python train.py --num_attention_heads=2 --norm="rmsnorm" --positions="rope" --attn_scale=0.0884 --init_std_o=0.0 --lr_mult_o=0.697 --warmup_steps=516 --schedule="wsd" --train_tokens=531500000
Each number is 128 + 32 x the weight over its row's rms, rounded and kept within 0 to 255. Layers, rows and columns count from 0. Numbers have three digits each. The size before them is the row's rms in percent of the matrix's.

# up: layer 2 MLP up, 1280x256, rms 0.0931, rows 851-864, columns 0-63
# down: layer 2 MLP down (transposed), 1280x256, rms 0.0821, rows 851-863, columns 0-63
# gate: layer 2 MLP gate, 1280x256, rms 0.0973, rows 852-864, columns 0-63
up851 105:114129153196119094122142196103161137172151123062161065127101133153114077156127116185144122178140117106108146126141192135140116135140113133185081115137132147192107179186127157132107120165134166
down851 096:131149160113130152179143109135202159130102108066130156152132128110187130171070107104097143167144123140154125095170189141165194105093148169116098191159130115156092118095155140150105121130090134
gate852 100:173145120154091128161115123130125131096103097135083159108086111093078081127131173113097129156148147109132105136100087083071078100099163161054118137084129113159079066123128144123087129111090083
up852 098:104047119130138166115124185086119168130125122134106153080142122125085097165110145081089165158153167129115155165120103129158098093164160089132157118138152177151111121095149100116161186137137136
down852 100:084120192101079089115135083133140109117122100164153142140104171133100111128104171069072107099118143163133139128143136095100072121167108091017156121149117108159160094170136150129090171150169080
gate853 096:135140121137137177185077108100094151137084131112143104109107109179129159105102124058121120155108109129112121145153100058126124119138115124152147153133113148115152095119071140142146101158120130
up853 100:120137080143121133078101089191150124097095144136192136135122046125102122111049128110176085116099177098150128092116090188142116156147162122117124110149185148136162108180061093131110083132103104
down853 100:099133091131124152059122092101114170048136106145179083160097094151137131092115103103073125074100132164077156122160116143156114118076144097140143083134129130151103098154102167101124141144145128
gate854 104:092125144137115106132080116197165098115067098112123110132124113028119138184105128130116147144178124121105165141198106171153083141132180162108096168151101100148126170093138133103126135075076112
up854 106:118138157130140143149041177171100113075120098048132162105153086129096124123131133085137145114148141152088082158131137089134131157110129116116059174207121105148105164145104131101130145150123119
down854 104:134150088180187162123097109132186117065127129120116207104113094184155172106164057086136155146102125114132049167135087063155150137135061138135124141158135200120158167107066173123096124151116071
gate855 105:142136064123160081116140104149155153080132148129095100078141076130137150181137129159123115100187153101128135123122143153145129120201141051131135117151080164113109098087102151149093132100068141
up855 103:166211103127127176174135119169114141135093085164178145152097151102092178133140044127113119153125087116140166134207087192164118128149153135083129168076155120164163126183101159122126148099173174
down855 105:123176123138119113154135114086115176102135159166133175097145117143138102185069170134136155141130118083116119130120184134140192063170126075153182186152119124153115129126148124119119099088103134
gate856 102:137102227146102107089196131158138139109200130143148106152141120158078175139144091167149191147115116165080095151172102158135112091118106110128166145133128137066124128141160139098078148158109072
up856 099:151153093137144097105160101136098110085072164119178111129137061132110111156069120143110147069158132132111117127054152143118105134112060087144130094092157127167117082106079157141168173115150130
down856 099:149092177106103123102149128133121142080117113140134124088126131121152102169135095123119173093121150106107078107141098127094121137152101073117120133142109112147112163152117146137097127081102127
gate857 096:067132112159150134084134100104158137121156144155120116180106121108180185148146065149135145155122145136142070164138123147152085085175115124140133136188135072079125144112186125134170142106071150
up857 098:134122133132109080130132125147080129119097112071158107076094147058060114135135055124130106135153106130091147179127126121097120145122161126119088083147167098151149168168117093207109112108133122
down857 098:104091112034126083092127150107097155142128116130077160132079099043156150201168142127165129125157125141177094102151110096120202097101126079119126076220140116119150134152090125112121145182110123
gate858 095:108095141201116134126093131116130125119156152152141119186168153119110109102125162080113126087096098168159117088181135109092102126160126104108203145100077132142127169142114113124104115118126132
up858 095:176168181189083115132117147140143154133139184134156109126098074158176094133070086165141110101152160140133108149094167171150166121115150159132119101096113094130081097090103109093119144158129186
down858 096:082166112168131053140139058095173126168141095130110160102147210099150128113101115126133142097136104061072126172115125110096101137137189161102116116114117155144130123154154135159109097104106144
gate859 103:141088093161139087149114102098165116094176173119142115153145133124159141192104175142101101150132120135164107159147094115150103048179163048136102107180120089135106105122153151098125060190114130
up859 100:128146123118163113150192150136133170119152095157188075122122177174088146134151136084191195149165080077177100066060115102116151112098136126188116158173108149136134166160096109168097184110193122
down859 099:103137106105133155131081147097113161143142116122120156093085131142157085116131093110154151110147109076160108121138104087160124096133168104144107126102125111148100177114124148169150153111097149
gate860 101:099084152098101132105166152112109108084114102070152103113143166099152115171142166094112209159096091152056136140106121088104105091126169160071157109092140152194111121072149111145139159144145153
up860 104:077169124129128148117116174106102134206139201131178134120146065143063092154141080104137112086136172159154125134108133072092134109133073123150112172097143149124143055129110122122079121180116068
down860 102:105093158148162129110143093077104146166084146064107114148155133167106194091122140172153081178063087189150111154093120167097173086125076103164126176155114118127099128113147143098080073180088075
gate861 099:187084175142148106156131180149119167068148095117167121117127156103066115147118124151060119135108082092115092123113096194133112103118138103167163185100170177091115120120094195103130110131128076
up861 096:164120099153148153156193136153090132090088144099130113121131116165137152145117159095094143190088050137163122036150067176085171093148183129175188120156117106086139067090054176109117145123140074
down861 098:146196057167151159105188112150087119116115170161141171179103106213153148116111138147119138109082109137177115041070101185111139096086149129151098135158092129094104137110083134149134102113121117
gate862 097:094136171132122143123134137160094117083149128180141145065162071108106121135055123175130164114134148059123142105114162169169075083195087115150065184121141120116098098154174143191072119142089120
up862 097:186084167155100069155100053161090142185104113138124081081123148114091076170128132147132165140115161098116144063182114138115092107163134206122150114091134065178074114105159135157131150145149182
down862 099:078091118131099144163116090116143151157128163141160144117111165128095092110082160131149140086190141083076169091153111107144106043122161092165133146130108148144173110095157187144141097089125143
gate863 101:166084174164168154133102136173151114096124125164083086159114127115118123132128055114104146127098146135141092100161127143154087085140103128061130062148097075098168088208206095081063106126138130
up863 106:116119109146157083148062096124134126155126140169179113119188094125175067074125103083125153139141121081084118103132081124086096087098140138156132134096105144155123112105126205152131134137093065
down863 108:134099128086135103103101143132161173144129126192127112134152082123105079124129103076140131107117136153140077120210114126105125202143143119101067120138145169159080165100138162133142135117092141
gate864 104:201117166159090160097114159150162135097078150106167134073136127115142136169146106149144109118109179120042093126144201108134127096120147192121093101119112146136113166095137151158099125094118195
up864 104:112114154127158145123116121133107140119123167104112140113106069118138114186077091149123186166139197124089154130141109112137123169130130100080067114082114133106063095084164100109086128156093165